config = dict(
    n_layer=12,
    d_model=768,
    n_head=12,
    n_kv_head=12,
    head_dim=64,
    d_mlp=2048,
    vocab_size=32768,
    activation='swiglu',
    norm='rmsnorm',
    norm_place='pre',
    norm_eps=1e-05,
    positions='rope',
    rope_base=10000.0,
    rope_fraction=1.0,
    qk_norm=False,
    attn_scale=0.125,
    bias='none',
    tie_embeddings=True,
    parallel_block=False,
    extras=['capped logits'],
    init='uniform',
    init_std_qkv=0.0225,
    init_std_o=0.0279,
    init_std_up=0.0322,
    init_std_down=0.0322,
    optimizer='soap_variant',
    lr=0.00882,
    weight_decay=0.0,
    lr_head=0.00833,
    warmup_steps=200,
    schedule='wsd',
    decay_fraction=1.0,
    decay_shape='linear',
    final_lr_fraction=0.0,
    batch_tokens=131072,
    seq_len=512,
    doc_mask=True,
    train_tokens=880800000,
    steps=6720,
    dataset='wikipedia_en',
)
Each number is 500 + 40 x the weight over its row's rms, rounded and kept within 0 to 999. Layers, rows and columns count from 0. Numbers have three digits each. The size before them is the row's rms in percent of the matrix's.

# gate: layer 5 MLP gate, 2048x768, rms 0.0322, rows 535-601, columns 192-255
# up: layer 5 MLP up, 2048x768, rms 0.0322, rows 535-601, columns 192-255
# down: layer 5 MLP down (transposed), 2048x768, rms 0.0322, rows 535-600, columns 192-255
gate535 109:551602524465499444492496525517554498533524479487492497488472571533460527443536512467526498490523509495496545507501412484457530502527419561445520478468469495439494459471511620531491457507494529
up535 115:463521506526473526506458507465450503453425479476490526552496438517520569571517453534480433498453491446478448512564518509539514495446514495528569473522579464530531502477431547497455520545539544
down535 108:454534486527517484503475524428495503501524522494519492506476520573484520512542414523463479497502470480456461538553459465519506498482474509529491487513510511544478485440506461486395490490494500
gate536 097:488513522450478499533546467471480544474486464522471558463553489556508488478503441466462515469562552544510521501545472523506502496510502521448524486465538480487497535577476531527394517483521540
up536 098:545460497500444529478498493438481535480480491529440484486491485530532490466564446540538479412462462558542485536405494541509525510465467478453442523455500524495479454529500529449542501482512522
down536 095:526485473480506437476528495530513448516500501556509504540479472468494479614476542451503494520465512486475503492511510455466532431477525505448500553554519479434534463517484488522498464473474485
gate537 125:446510508457537573537506461467409555503567484468521487460489575467486514514480506529523514499527511460429444547531403502478508481514509514478524445472498472556542526528539502526478479431543448
up537 121:507495452519535423510526526481484423523460452477519527517461461503526534493516516489517485509496488543483467499483482495525488541507515459527499572464486481482480595567454479452561457471470476
down537 096:520441519513430490531468548529559477443489503519484456530539467559528487502555470538467477525511468490514538445489499530497450482521530490530554471507535505450476484560466540505511459525456545
gate538 104:492482515447500516521504454485526496476474455487514520579422499535534443514531415473476518541539425577510564476511466482615557491517483466455497499398495498488418447494519458548510433502486455
up538 104:494453484452452536479516520472507599508558504518533464522456542497468621529437516545524432548509477562544520485553511584392460538563474513529561476543446488490500452514480521447489584491520451
down538 101:542486513513391493482508511517526551526519538546528466467458496519530493571557548495505428487503532477484529440524440517473488584589496568524517441506501492428515468558454494435485484485524491
gate539 098:507557487567482540458573453477499405539528506488525504475569450472390569466473555493500477520496536456481463561495530557551564529550511550548494503513525485535556482431476482522482569586505498
up539 094:574518530502549462570466487478479523520512552526440498515425609513496488571536452478429520466573486502446437435490481543558465520473496540486508489534468462533425475537548481513502452463462492
down539 099:542554446539499476531528453481544477471531483575499533470458503508444541466527541478540459542508562437573519440491515481481540504478472473462501458586426521527489561543447535520451451490502548
gate540 104:541473555544437471504501484493493531512463560453431516502532469491490524546516523529522487564550606450551504624497559421460577560477454505482485522415503379540513450529526506576508479485462528
up540 098:498500452491547528433475512476528512447539496521476456507515506558441469491560464511463511500404497492537431474517557567431524460571531563497480472527476599482538520502529539490500561547467459
down540 100:521540504529472464490535540454420551425535527532479476491492515466469455485569457474562452508477507587500484496484454497506482458513501557455511489541419407523499475458550482502431522502476480
gate541 098:494480468540509516499490572427515454492452446568501546546494456500469504494517525496484504503542430471553499514519492502485501492457485469547515494505469542579497558506547515484482459589481526
up541 101:577502531489511525509480520497554507539593444417525520485495463500510471452506548458487512432438469486468510496563434525530474574572500500400547548450495501479497348485509431522526518427517505
down541 101:500500392502510475502548522560428515497406484447554461559540478506484526560495484512483536490553519505516442513524497524465517479515452489501546526465482534527580450502478463499534510481498473
gate542 098:477441516517534539529522493597465599478519496515514504450490511479516501529514516541451543449533530459532497535511536428504484548579485509515482578486523416490498453511487398473460445472518503
up542 098:451526426473499459489540515465513463466549493511515509550543438509467566550538455522524487549479474486548528465510474474492505475499527466455477569512499480502492529470582496498485448562468518
down542 100:570477533534588465465483478465500537469501437555502534490501490484493535492523493511485503452524452548508553456506585508427486504545478540467527516470486506492473513558509466468480511497426530
gate543 102:506545531524540480480469525582424483454494455438478504543509533489576581483483484554552539539443498419483492470452513466531498422466512516565474504465531541552442510468488500509502517456555479
up543 099:551523509534495447507469471510477471446435505443540519501492458498516589535505518590510566540476502474479492558542501499534542495436451557465466507466504498502444515551515541489477513438476514
down543 101:569490562399445471519528543499466510507517575519504558470507416478553439522642548478499496526559528480489493474539524563477516553438514544520484475536558461452489468569452489461498454438452524
gate544 106:472529569535461528550505426564552522514409502472421540519468448451477475417476490512495497582536471449570468434465490465506501553504498509465550524540589526460480464458487535508527499479514500
up544 101:522499492490528440472528565441533533496511518407475455484493518550560477432451537419489557526421548522489502497423507506452560534474492528534468437514534490460477490497445589528592390571560546
down544 097:527545423494526496491511552471495505522498549438469442471444440511581486511559553481391528489471480533541504450540529514480457449560515481557562531448524471476453515504370497504504426525478429
gate545 100:502571514506495499493483498495487434495518462470514514602475509550540528552547516541549485574514502512422461433477501553510441484551492453545507532420493542465482479543524502475531490471517489
up545 103:462565517567476410439476507518500522575518607478485513407445453496488492475444490545465540508477544473431486500431452533500507572588486523581460495525500520477527454513512494523412488507484493
down545 099:508553460576512490465477550473551437504554439499512542486562552501479487566487503470506428567528504522549497368452494528451474505475576465522485476479494509479472474513576490496520521466548500
gate546 106:575476503531469501453492493522447450422505513497517497501446498446550504488575494478513520469500504515535523505548593512472437509468508511484507525479530511543541403529506525520450467454532533
up546 109:530516555512515543439400468525492514452504532496490481490442551482456463511536523551484461496489540507450527498554575493518481520484507459471502502521442470493465483459472482468500439473487520
down546 108:497536503490578565528527497585550507444443473544481460438467472442486505540540467508483520522530463497522491479450514518548535578466436515587459514470454457490510488474447548490467598452562480
gate547 102:554440527507481560500443430485458522429460499459571418454486519572490515473556583427483510502516437466522439497499421466450524506433494491494505483447419544436487512546479570401509405492506561
up547 102:497490525485544461507474493566512500542529497539492500523528544487454535505529528490590556478529471421535449497508537514515464512484478447442519538514509502491574513545472440461436502504555540
down547 103:520482505529472531557517501513511507494490493526401471490478541509475502532572502513515540518458459504459474521527460459510488521471544438503406497496521545444579455593509496480506559490464486
gate548 099:492552618507582529479514549508468520462514392506473490481479489479458422495443492512493494472582510539470538540483480526465504451438561514531489469574510454451538445481540533456527461528465473
up548 096:510468492493426469426462494481574475547511495594468527528534473466461446522481523544503480491489505450532482511539555477475511531548421467472504499473430527513535472526469473505579475530477520
down548 101:505491515463492594509491479562490508445483553466454546458520467496523494464559546469451465434538475484543490550475464489511449554438578550480476525536489559482408547512474544484496482506519559
gate549 107:487537495521484541518511485466467519516535546539415483502442500540472579468521503548534586518518547622487454497465436505534477505427472469432477462433585482511419512460413535508555423537505565
up549 104:501543494480455440480481505434509490516423504480518456476501518414556491502483533457527540408535579587501424463503491472494477470474469446441461489517447531449475503445498504549505490542432513
down549 099:503493510505461500543580470503461466510538449494486435515493532503542517416479568475473498444509494502525497520487501449482530440460513467449421539449484485502471510537503520466500490558516565
gate550 109:466575459578473565545421452494476445537505530427462444547515461507481573441578446483528448481533449437484490515496514479475526476480571462446470491539560511486452505451542467526516552476504487
up550 110:446545484567475500539491471493571477525420493497492452482482459485477470448489527496500476524485458466437569582512545490533516529499587430520482550535571515512517538515498544482568557450482497
down550 099:586477509562489565475467508489515423480546557485525479507494491527505498478474480501547503547491552574508499519505449455533489519474493492462489503536498555544467539529472497489475478479495511
gate551 094:543488494552516486523516450492432479480448581518525494443573476507562489510516476520515434508488472488458479498486453485447512463492513474424474500537517542549521574536516436488502465493459536
up551 097:451484591468526538530503495507499485438590518512503552549466464498499504523482520522513545469486454448476540518484575518515450484514490502510451492467605470456483493536435446499451504486534503
down551 101:488542525486537517534520491529572460482511545482500492502500493432528492481461508450552499554512539493521448524480499513486571486546478505488522623478553505520509464486508534429465477562531528
gate552 096:514460462502436414547555504494503519466454590518527465506472557543546480493463567523516488515431515411527460546516465574473457456492489531512460514519481563533479475529520543445502497490525507
up552 096:493528489507464525557521509564462487500504520512516469449480512566464514419525498552562468560471439482527445519495489497433485480462489547547445567537531515465523465504473491469522546534512537
down552 097:464543463497550438528465509469483451481457558474489479482523510488475576485561590495482516531468504519501522544542559484517475571432606566517471418370470479470495454439519503506603450456554454
gate553 096:538561531496494485483486520509562567516459491556552544594517466486512540493469482491543452525410499492500480487475456549502514516504477468493470530569457500476503475469469453498444504487520520
up553 096:520500505532533521503531525467480554472486504482467470429498518529465509442561491569490575547484493459496524568486599492574489533493505467486488508496466596577490466584470458529497436458451526
down553 087:476572519505534469448502553529519505461462545530507494527463472504475535488460585513507487456544484555482485440413591465465536473516482453540494464500565462438433463492465448553460479502524504
gate554 097:509546586459584498501480562536512496507502532504469522478545467489515556539494491498490487484518509499506551557527466512570501491482393482539485561500538586549421550511505453558561473497428464
up554 098:554450450530439511561468516527490450540520494499544456467530462551453490481476493531448450520563429470460494515526464504499595581504590533481508451426490474503544479423495534492464487475539399
down554 099:471563487489426521502456526523478482534525471509523482523522571458506405401462504514481502524466484436575456455482454485516450516482476477389485560530533524467512511502567508509499441524452490
gate555 100:512546509470429471429452468542497498377492546439492448394468474499457473504442503553491502467498518478428470503497536522459474549434488531430516410513418487506504478581515554544434530481405501
up555 098:446464508490464458475465518567575481514435523516539505487525489480487502440468467564542549455501526433500473492503495536485448490480473553507512451480513484487507565578437464523493539515501487
down555 102:496456514437529529474538522562506474538506523505487483487522475489465454514502450504512459518476499525435514558489526519508518483527496535453398510481527493512521525551491491512485547463452594
gate556 105:506465520546463527547475498496465478591536500538558472469530505441477510472542481518504520490439526561462581525605522491479446492524496468557497497457530519462559411521505551449549401546436493
up556 100:488433534507489468530514524460504494494476528538458426536495571522520501558508428488539511561505537494409413515546502493597491486512429524527557555508512414493471566494508536474520489476402516
down556 100:513494597451418525501469520493479538417465550507508513550521431506419442537572492544488527425534586539447484479534478487455512534473492432587493519464482477492503487537507510469421466428510552
gate557 091:529516487561461459417572544528535466504565553522495450466448503458518505478488557509493480560509557476558571474535547499535435504481484467525490480513492413473456543483469469526517555524546501
up557 091:470467531498505468532511531502560585504483525457397409481441456506464415473501531506528531492425466491486475498543467495432417482524505572497487442498508452498547489517418525542530503546471522
down557 097:481550518486462524453497558500544466557467468445505504467450466504526437500555465452504527519545447526514581469460513502472529444537466469487478446554577461522519449481506509529480423494570508
gate558 098:439539473504498512547574534515438458531434510595500504539443520448569553531507459493473415533435454500555501488509488479511469597538516512500521484496488511527570518493433575535491546519551493
up558 093:438524441457501431456513577499443531466516472548460536513449538525542589517456533582460495505484490580535522482505438516504562592502564568510516475423531561530571485520535499509460492498503537
down558 097:483581470523572563480496493495566485557531472520542560510523506531513456467463492542520508467448473501458505513531475459530483556552454566565530493430484490583559456530475472515458455557478483
gate559 095:525536503401399495494489446472549475539521522551513461495502527536497595534496499470496553501429515557450525469466506530510477533499512540536573520445420493563416500481518525507518518446512500
up559 098:559545478541619459530529479392485490449411523493515542541567531450495557495523520510467453514472463401473535466502538483538467450572492509553535465515488472496500470487514492486475475515527461
down559 102:575529440521493468502468462486527499531463545505527507597569537525536528400501549522480547551486527525470454421473523475509502448503451534480554484540501493497453512492501530508525490458548449
gate560 090:537511494479527536513506462481455445446510446500472546509491485537496483524477492486503490445497459563445578510523441484505461451483472506494504547492446491465477497536463492450504503532486454
up560 091:439442468517477436512492466511482521532463472436451485468510424454502475610478460492570533502522482532484504444478556499485532610477441555478456552486538483449579482476490516554522520438504500
down560 091:510444546506417448559471515478412531527442523476470395511545503429480449510522495476524588447463537535478463543535500540495429490466482481531554589424521457512595509481563462577480463486511460
gate561 093:495448510522530485496521527514467471477475544502500489475462532537528586497476477478508540541474553491491489492559516488553492522554537576487501544450538452470464488467469542494507471460530507
up561 097:608443536477502500431518477473480482450446450479535480409525527530488444494490566549565504413577547518517489490487466438511559561499427503412480505466543421439515513504477495510492467524449489
down561 102:531544474501435514520495466497533463485555414519508487479527486466500394475512547559564482499495528479446556553438515530482562569458475526422486470487548470527503538524467524486465463551467541
gate562 106:568503445541491541534500524589541469590560485533487468457512437488429524483473504544554501458536501470481484480517445460462430407464517420446496527525494516436483483453515460518419499484507516
up562 104:541474520524450508499490506516486519511533502466468514465473561509478488491542501485502486560519513548618487448552532489493490551507468456492509459475496458469492452583426583431489532506452497
down562 098:530574480440538492520541521410433496470500466463556485461465513442506493462497502504481526558453475534495503530544506538478507524454466550478558498556399462578515536513476529506446538518467480
gate563 094:562429479432563497449494505476542498456476492476539503559501524484514475487531498542555573503447539545556485495500552549523510494542425473469552546598518460584447416481517456457533480516526547
up563 094:533436447460503477480484430455499529453514472542424504541521506458510464471525501487514596448515500514520490514533505514515504488529457476500503423524530471563392477495457419499530503508487527
down563 103:522498487504564498451518539522531538453505539539449545549488468498492524532458515524541521501521493511590536517487464523513477510504537446449434543494514491526504554508511493509487566515505495
gate564 101:532500392576554526546532526541482506492441493558587498560467490542533516518533503452467501472484596511459535468524472494511535581532497480495462554590506512503545558446572545500551489531510497
up564 100:413506519474589506512543485532479533484453503506425521519493498523544498472459492530545504510417539515477575498500463389539479455488486458564458509510562505500523578516464504447517475494531446
down564 098:410549577476455497459595474427475503461496475563515485510385540486540506545502442521474472517555520515434491533474478531422444431450555487487497498496500546546439508490467476482518527509439552
gate565 122:492439524504525462523534512535443477499507488453492472511505548503498563499548553499462528428434544473533543572435432557469587495526495509483474512503521500524515532412454497529508566488482482
up565 120:526538511497523502409448507525591550555516489535446549508487512488525501491435411468485502523523457553512526404605529492435515518482557507511543538510490475479473508569517510483452421530499504
down565 106:510498513489503481506447542520584408458511444553529563528518549544473505482530500503598496540482520544498562478501557479525515522505610543524514465519538428410449505487517505538460502522506588
gate566 097:495538423552453465497514487544484500526483540569552560545511503451497448467482518516480521461476471528507508513519519456440456460461534537457475494573539470553469492459531436452469523512493416
up566 099:522477511515429482458494506583556480523475484479555469464441470509451537507491474476567520495499552476448475502557448526530476459419541535515475453494518461527485510524499514588437480554527487
down566 102:418453474470515495472515494556485452539479483496454529463517477423514501438550557462487550521522498518476486432528531560539459496470533516481482542533507515530494532457503514508473416519459529
gate567 094:453501484459524537446520505465548521525587523509449466553457500475589477504412421553579521448516501488491514460483576488478536573541538456491595485436503425535517479478434428508476495482514513
up567 097:589540523494527464447490480491443553506532534503569496555572559541428411443553583555517537496507509524460492455535462469533421527464465473536447556506526509521439493496526453484539490471432488
down567 101:532529494512430534470567500444503579418477533425519463560458484528522452521526542529510454472498420531423566447464466548521455529547505579539537514485444512530453528497474532530464507486459460
gate568 102:439447525486465517555491574516438445484475451533504574508501502463556559495516501514597489530502486471517484512488457526382479514498430552479502503500450546519466445548563475554468451417443475
up568 094:502489477531602440489508443518486548537505506397419511418483488459508445494526538492501531609541479558528478473442532521561523414494498551500502482470462566495491563527559458492547553535559520
down568 105:423502433527572569437452506532481513541522505498482531446486535529461432504550542465577564576526532516508491457457481509494475471548499561454517428485486529519508491491527452507512539488590546
gate569 102:516485469568499451402515488462481497508448512515525454528428551501420491518517483494464470545513434511497475495527576488507451504457471499505480539474456487576489453440498579534508543530430506
up569 100:465514469491562495571488528513525443503502424468512497480520536591442441491543497496502544491490495397506502516426538546448511462467496527462576470529478540511509513509529482465549532481459526
down569 103:553472491524528514607486509475510457470592472482544544450573529572443580499476547488551462502474554480518479440483556459437512508500480527535479470532575521434484471481542481448535474450453510
gate570 092:517553474540443462546499497492536507509567501433477538469564543533431508434510460520523519506526508531523529482410499477438533507496532528520511449531452546611444519516565498504486440456477479
up570 090:595473524500411474462531500509493526484490543463443536445514533569499464467503470536471540525525525533498568536455537448402542532520510440485550416564477533498503459472496525499517448501465460
down570 093:432537489575518467545457478533501479531448448484536477459493457531564441531534538525602482501456454529407533494529570519569512490472495469517512419482525515492484513557512496543476430490529411
gate571 104:554467451494451535474481500475543488500559449525561460478520514501536499473491504505448535458521522552503483498483557485544556542536476510476519449507485506555417524532529469468543470501544502
up571 103:579446415463488522464636474488479481509584563476532422420512582521489515522515497492484463515473441492475492459499497474488513473489517450487479479449500497468501516516529514524437500511524533
down571 107:567573520468486472473567525536532514486498530505485511498508528536548524496429438527558434572511497530534502494544578532465462559495504477479484531438493570452511467462532562481443548435496452
gate572 098:493503475478469389519482453502531485469457462555443469458468469513446468519499530461514461524539411506495468539502487502590364535524491465476448517447503508483542483487535548538559493516491549
up572 096:455523529518440518513518545513486485514476521528511493497531529507544495534468527517517545461506525500503527540525497462556526458562413518474487480484493519515493551421422489485443452597473527
down572 100:464534551583479469462482571475490450532505414445529420525559469492545401494484436525587540565555523450502465423486537506503536502498490520522436488451508484513499577530490436500449450528468496
gate573 094:481467496564520469458500445545480578511463550469498485433608513541574527503467482492544575556489471575452506511479518543475590502523415506523507472511488464516505497476523479506485486573474555
up573 096:478471518505431475529463445423499432434458491522532540509509584430414516474604425498479483475614518431530467477545555532489487418481438563506427562464516446471516469455481467553539451521482544
down573 099:564445523501542455471434481475543435474530469540444555490562526508470509472541417578516482463540462486451497521564497533468489496483498531465435584470505512502445454545492430516492497460428518
gate574 095:506473536543572520486509503536460527475509540516485489428474467496507502500429419582461492528438390528525504502445455546529537562458489449476497530554487498537418514530455452500475485527519482
up574 097:468517440464480469520430480518522456591482498509488496532532440522484507540512473441479482440482541556576479490493484491504424526489486483474483460488534504457498486515523538533515508584518444
down574 092:569523516399463436525475490527485523561462468459464472475490501529556462445476528463496565425540504498492463555534552482514491507449450509475499533515454488492502484493485427514575490525455515
gate575 096:548476478509461505514478479498429467437551525481485517509551412532445525493465519582411545547475452482467560549521513464504530569516524510513429499463516484507490571461528466490498486513549542
up575 093:534442483538563520556420468507435542460489464490481496477510504477506526543467506437514491504529496517530527567548488516490501491463534524511568501477569502528424514553489519482489516420428537
down575 095:471449521518485505433447563526436564510494510530438577459453490491504463497535522520466516456518505493568492486487531514548464469513529449435503436512548477514525507431487536490454547577488566
gate576 098:511474481432521509467630561500537517526505572514427492539455529484539527537523476464496561509524515447519510496512513424473477456546524488494488513568482498506548494465457520484481549529506470
up576 100:461428535476473521555578519538494480511456447480564516526473462517538545610504451512456442518507530464525499506545421449506463438469514530503573559533498471621493529541465472541508539581541442
down576 104:424501507516488445444513503489502403489475504520531467422551519464466521541469501468485525488498464480498514491451481573490543482527609536524525518548551461537489528464471461521522533518632453
gate577 099:460479598498441524479458471472427525449465538522493509479465499525464486487549422550490434453535515426530501500460448513563540547520565524472437534515491492459549426597522526475419452545488482
up577 099:495550526463473495455476539508444491471563441528500452577489511563480462474447471492466544563506459514534519430472454535504525518466437494438533465493420491481478452464475440530527529520516459
down577 099:550506452440544470494478557556511485538490544452440465471510455558470529462514467537447534476484486543532480547446469501471493448502512443473516544443534504519489463405448522522538514512549515
gate578 093:459501509485479446492580460599539483481492486597503513502449523470483481486535470552501536539473552411520470485559547473519500542447521525516423526423557503501515416511480470539447486481397488
up578 094:484458423505534480534399514475500512518458450435464534612553493535496467458558540557518478474434486469479474540548480466432507517450533513459517537504487532476476587524445439501551497513574482
down578 098:544409504466508577543519490452489533474465505393517487484505459468534509572520463508493500478499538560552523480509485454485499431538549612461515503506510549495483534501549499425536526485512450
gate579 098:526481569527491451492469436543485544527447479608520453466495502530532522514488462454408500510477523524531497459489563467450456502496541410459516520448515519484423581460469574462512527508514503
up579 101:473535492475514551475573485441503458488430508545563505429500548469483500504496459513514504516471518498544538517563558527494491489494479511549501447538497489481484438563514480509493515488551436
down579 100:421580586458534454506486517527499492569523476527539474438564383618522504517482472486461589563517506467534519504490496509555490440497503543512460520525508558504489511454469427510508525504504455
gate580 109:444499474511451551410566547540500564560522436534499550547429419516484574436473568539499471564470460467487546572525488467477494531460535499533497561543391485492469489473533503564506488466503569
up580 116:547496514457546533461443500439486524468515491530446462553484494499462523533520397505484523464520493475465474470537486474463540475454474566487462482460521502426561501484509557502479526513476436
down580 101:531595464517492532423479542496437436495495594508452541511500467494461513503580439510534481510496476497472470475490474447463490455424551500425476504530534552499501480479502476499428513525512485
gate581 106:395571499530478539518484563486544480489455523478442439535514419471443557500493495521497505579533520443506493502530484533488614519557484496492500418593542537475546470476482568486510474531519452
up581 106:417458529542533596519433533460542464450511502472516481455505539461446518448517494510470493585526447462494518459554509521465534516537514414515499431553533539515542441496530507401493545590516445
down581 091:482433502478531451445503436484501452527567478433487561501519513537528459429532513513466519528425458476442477465469482462571485492568512521522501554428505438503513477516560434510500475514452532
gate582 098:471554518488516475514530464489549487469498577478525403439439491538530545506502495471468516498531516464562476500501518461508440563522508514492449448516565505439458477518445468560448426514489540
up582 102:431517503511489444441547516453544493461573490462556458497490493502474500450514545516439433463573509453521425490543469497489466579510468476563490482562500510502437450416478508462559563535544500
down582 099:603512491518522433499488455501526500482515560459527498516497434501523491564395488480601462528498569497467481536514532538527424512596502448487518527509485465474501515471483501476458521477588468
gate583 106:470534538510511469550476520430536545509519428547545536538478472460550493441479522547530506611524458525554528478510547520519509493503524535495466549446507542471536552472465552481463477457518503
up583 104:558481487548480397522494555518521547518580515493497483576530482519524487429431511488475472514474473424476505542503467560542508575496512549498494451480530472556491493581485515504434539417522485
down583 099:504520521506489501535475596506506487441463538427438371534525568496533559529554439467478549495480504441501502508543536557477495587488519524540468440535604481517527478526502518534512525529471463
gate584 102:425459475511473499511499536446492466414477511501513563497476426518477486464523454521506473571595513482439548459475607516477516562467479589559407507469502495540484523472516479468496491508524490
up584 102:517501501487480520525429465538474455466496508449559487520457513548515496563571484495485607444506472563440588487465479469533489522482540498555553445502539554497512533484459553522461529551483507
down584 107:435527527519569524476520541578504485487497509533461450532500531485538533528534457516442516483526406505493545507526487530464483518516435514505483486512550524497454507544413506492479519534494474
gate585 101:469533474470539536562481474494496532523525521481521466525436485449531490484524446544480495539566434459519553532529563479484493502497553482498550498531520479504435494482498505552477506501541494
up585 101:502533418508489486501495524484484575474420497425478479540449461498490467510520508557471514505552520519451509482418460460537522412474482552490499479489413501484508467504471458424482510533475502
down585 097:500465511550487485474489593491423513593508575521502462422477502506530566540470492479559476541500464511403450559549484545502482534534503465484519506520501543553452543434519486444543440498505481
gate586 106:475551390525497492518516566473438517514458511460530500565512539513519543514468441532490502535438497489547456560441525444506452515557498467474443511582535549509523449403448473534494468468437467
up586 106:465476455453524498551408565494406490481471475510517500557463499548527523527479487586476445482530501469497484518480513439504473445546534517519467526519497545429574440535487481415489454523471465
down586 101:502508517497489509578495448613449470537413574520488454491486481534545532548457476477497494494538564451515503527530548553461451565503532480468483545510446526519516523434426499469536447400419392
gate587 098:605506547485545455489547472500522526491571591595472469430476437505496507574531496515469515561513520393507519534458460426532505566493526553466482454526455507503540546476478393470475566487500494
up587 097:460517489435491498507498545405478526562523503445483493488518489416463533587552501495564504571464508512450446555569555493524583403458500496513528577505545452522570483487487477512513499410494453
down587 105:495510467513451588525496514519489546467471539578488503522498542477471406485616440504484547428505493529537426495514531523478471494525521522579491490516498409521472511582510527564504464450461416
gate588 102:543448525535470431491484431465529472511532593505523483534530503502540541544507517515556461509503518521456475447604476561500500425487522454479478493504532510502491478490476466519472559521493520
up588 099:533512542461514369549501518449504488516531526507509499523515512496510528551453492520515504489476453519463437505550507575548495497491471534489513500464555540531537558510427495514498532444540519
down588 094:492542511469512415529444477519468562494521567467584532608523454551492502548488523388504496491538463553514557486451467449542598465529492447496518522467457474465565531462486546471457468544502519
gate589 097:470489487457528558531519481578490405565474496438541499443506495522481426485472511489531511478533529512496565492459512545598502557496503513471493465475510473453498523473503500492589506513498489
up589 100:476540465509569527502481493543581576513498503482517424551521437470485557487455516505524490491450518515504553551513542523508490494493485531509449480517501528482439512529449496503462390402528518
down589 104:499476511471581529543426475506543497512497464457505469502523526533456482561482463477501462486494500591493492525510519574506460507481502458513461459494550536432476556508507518476463537485572475
gate590 099:432547484516544477418517515553555491457447517548560558548558470518559484517581513540472535476450488488453475515510417527582438445540598520523498472498529523556513456412538408506454553459520510
up590 099:454446463518477471529522495538443509511573526464490525430543534447502515546414492462522474496584444476523491526434460468472527450445438583487546436510453528532507446420511458494513507463517462
down590 101:461448521420589426540602454485496498524559476444544494470548538493516551446448505537498492490534443454528462501439481496484479478425504508488504490538453526478543516506523486475524496571558458
gate591 098:492555492425488441539498504530396451495508460483503460435508508528495442501522462582356527544490509505463461579496426508498575549526575580484535545506514517465559477477457417490490460498511493
up591 094:451506476500454457522462477479463421489487431471489480491524483488445444561520505564482521528545546533484448488435460573480580483565520500510543475445521510477443585532495536448488460454494487
down591 103:497469483533530572547483518440449569464460499562470509473522505478507457413533466549420497525515486476505485494490501490518543482511525476447563454479531565481506507528526501479563476557539466
gate592 090:537422529502507513498502463396460454460504513515516505596510493502486464460539568514529532568420477460556539534511554591518441546499452487417480507555494557497474472508500534446530496474461501
up592 092:440521571531522464474516485547505531554516507470424515485553586553481509471494406510484446440535513518468514512547519566543458485543547503487470457458509506490583499552486471436506530531511463
down592 095:501517475480480568451454491542491579464511482515465462490527504458461539519563601499519490492452510531508519477555534536544462503515495567503491532501517533501469526533488544471496529499447520
gate593 099:528486470586553547468460500440486458521504429475500568466388581523523473443453457456514475576502482494500599449514528529477502505518507529515503480519483497419533525477498485490446530511446477
up593 096:500504512473422521472504526529463486490364511538525483490487463501479509557438535479435483543532515495527437529509474486540503479570516498505497481432457443571493445485578506510499435530569520
down593 097:515499577483531518485449572520404457433473536470502447586497474456570513534438534464500432536497452492424507516478524515517480494476515542501537563527480476476582502504494515513532558463468479
gate594 096:521546452566489519448424510473533468485453469518487523481477505482591509478470472552466466483472560467562507552472569518539526517498459512509482577513559503512448518426464541595550481525553517
up594 100:431521563424442488537479496503557511441414471582529484422465532520430441603501406493556473548492556537516483460470507437447463478469481556540457496516510445521508481474525504473521510472529558
down594 095:540483508460514506511519493559495469511439558465527503469466470541484474550487492579472465444511509488555504498477430555511520572481514404426602460483529560456476522440480462481424550535519407
gate595 106:526475514465507494531506507446503508536580465501492547484405499485455455487491428509518514477523492525509484556504502514537474520466507542442519537484488508444487548534554504509554451515514474
up595 102:491484495487433514491437431486523627459521472482479522459517473494513525501518576533545520452505487509482454502538533506593509505507473485486511481481529486486519407466554464484487560556573523
down595 100:485483493496486524488486440547463472529491416467515513530507487483555564539445522474543457499509531444515506506472540478588483550431579468549509564606486492427515520495465491482525498516449488
gate596 093:441539503475518482539483456461441514480491500508514488441497425439471472540419507515486512494464538535510461496509555481498483486468538471454526522517462471575506525487588436465469459492482509
up596 099:467428582528493503555480448486513485470521541540555433574480543502461475540460440567506616560428468536472534569542537494498547513524468443525414410463490548419458593465487539484518516535455512
down596 094:479496438444508454507491489514476480472517484533455497496478533488504474510471496548530496433510505419531507554533420516487499561461450432581483480489541483481467498507511541468489458540429460
gate597 102:544479516449462513499480543497482529505471559407500547540522505411480559483472479541486435441526476504489521431482501489577561539527573485459483487431466472446518570545570547497473498530507532
up597 108:489520512551479461396484446473498526501562522519473472504427473434505440514457445489562473465557501397531522558525465462514572554561448477574484473569443518487510458546513470526469520462506495
down597 102:511492585555494504532506483491471425552541495470458460619535480558511496551440473501523502494497445522482408513443497549508476535499489581541500487484511530480536521479431459506449503582442509
gate598 085:478527485499456531521465456524483477456656457501466402540450494532492499471443528521559491513544490458481476471557524502491465468519500525532521482492513469533571501493513562506530449417490463
up598 091:465497444410430500559570383494573484483559443458534396502471455523491467435479488466549474456517398512570532449460503474528502453523472493472516489465450468493546472473520443568488507491473478
down598 102:469434423442572436498435504500504508463556474538495468493528527456488548490495505453483522522530474527438492543479476503531559450512460467490567516466494543510506536578527524517507477591532532
gate599 095:466421519515524464467477491484525563474464516517478479473478537525466466478412507599436563496458509484498462513595590544462389515485530512472526500505491463517523476473509425452459491489465525
up599 095:464520518467480496522523476539571528526455440471558468523525497449446511532556501572424537476475478487511578497533569542513477524512528507478496517455572509529544521484502495472419500457486473
down599 102:519532475511504491478448491492519511508444483483516489451491478522526496465517441517509591477466465455460477489532507551573457517553486508529565432487420545491532517582448456565486602483508488
gate600 097:427497522487565503448517524457546515514507439470571550455520474494496534510489480524535504452575416496494532546556495519482469499517489520497485463506493472469478520579522504564486515453480444
up600 093:401518516496545511539475467555543578515457461489527543510583501440494511489488494509515458387502517527518481569509479477443435520563513515491485522479485461487522531479521473470532516528516489
down600 097:470532486470493483460500468536427507557483526495480582491489546530528433472534415486524489478578515429556487470504477508538411538518523454457450367489551477502532497500464532407434460523441495
gate601 097:540404532469519390432520495498516504480544552508508486490471483530512467550554610498537479507523520477456465568473537461500430493488357504493482516531440469538511552424520515522535483478464474
up601 098:490530491467513497568523517487496516493509531443545514516494541491467529435500491443554549455542434456527512477512524394510485480564495552574484469532491479482419521507469511451485474491521458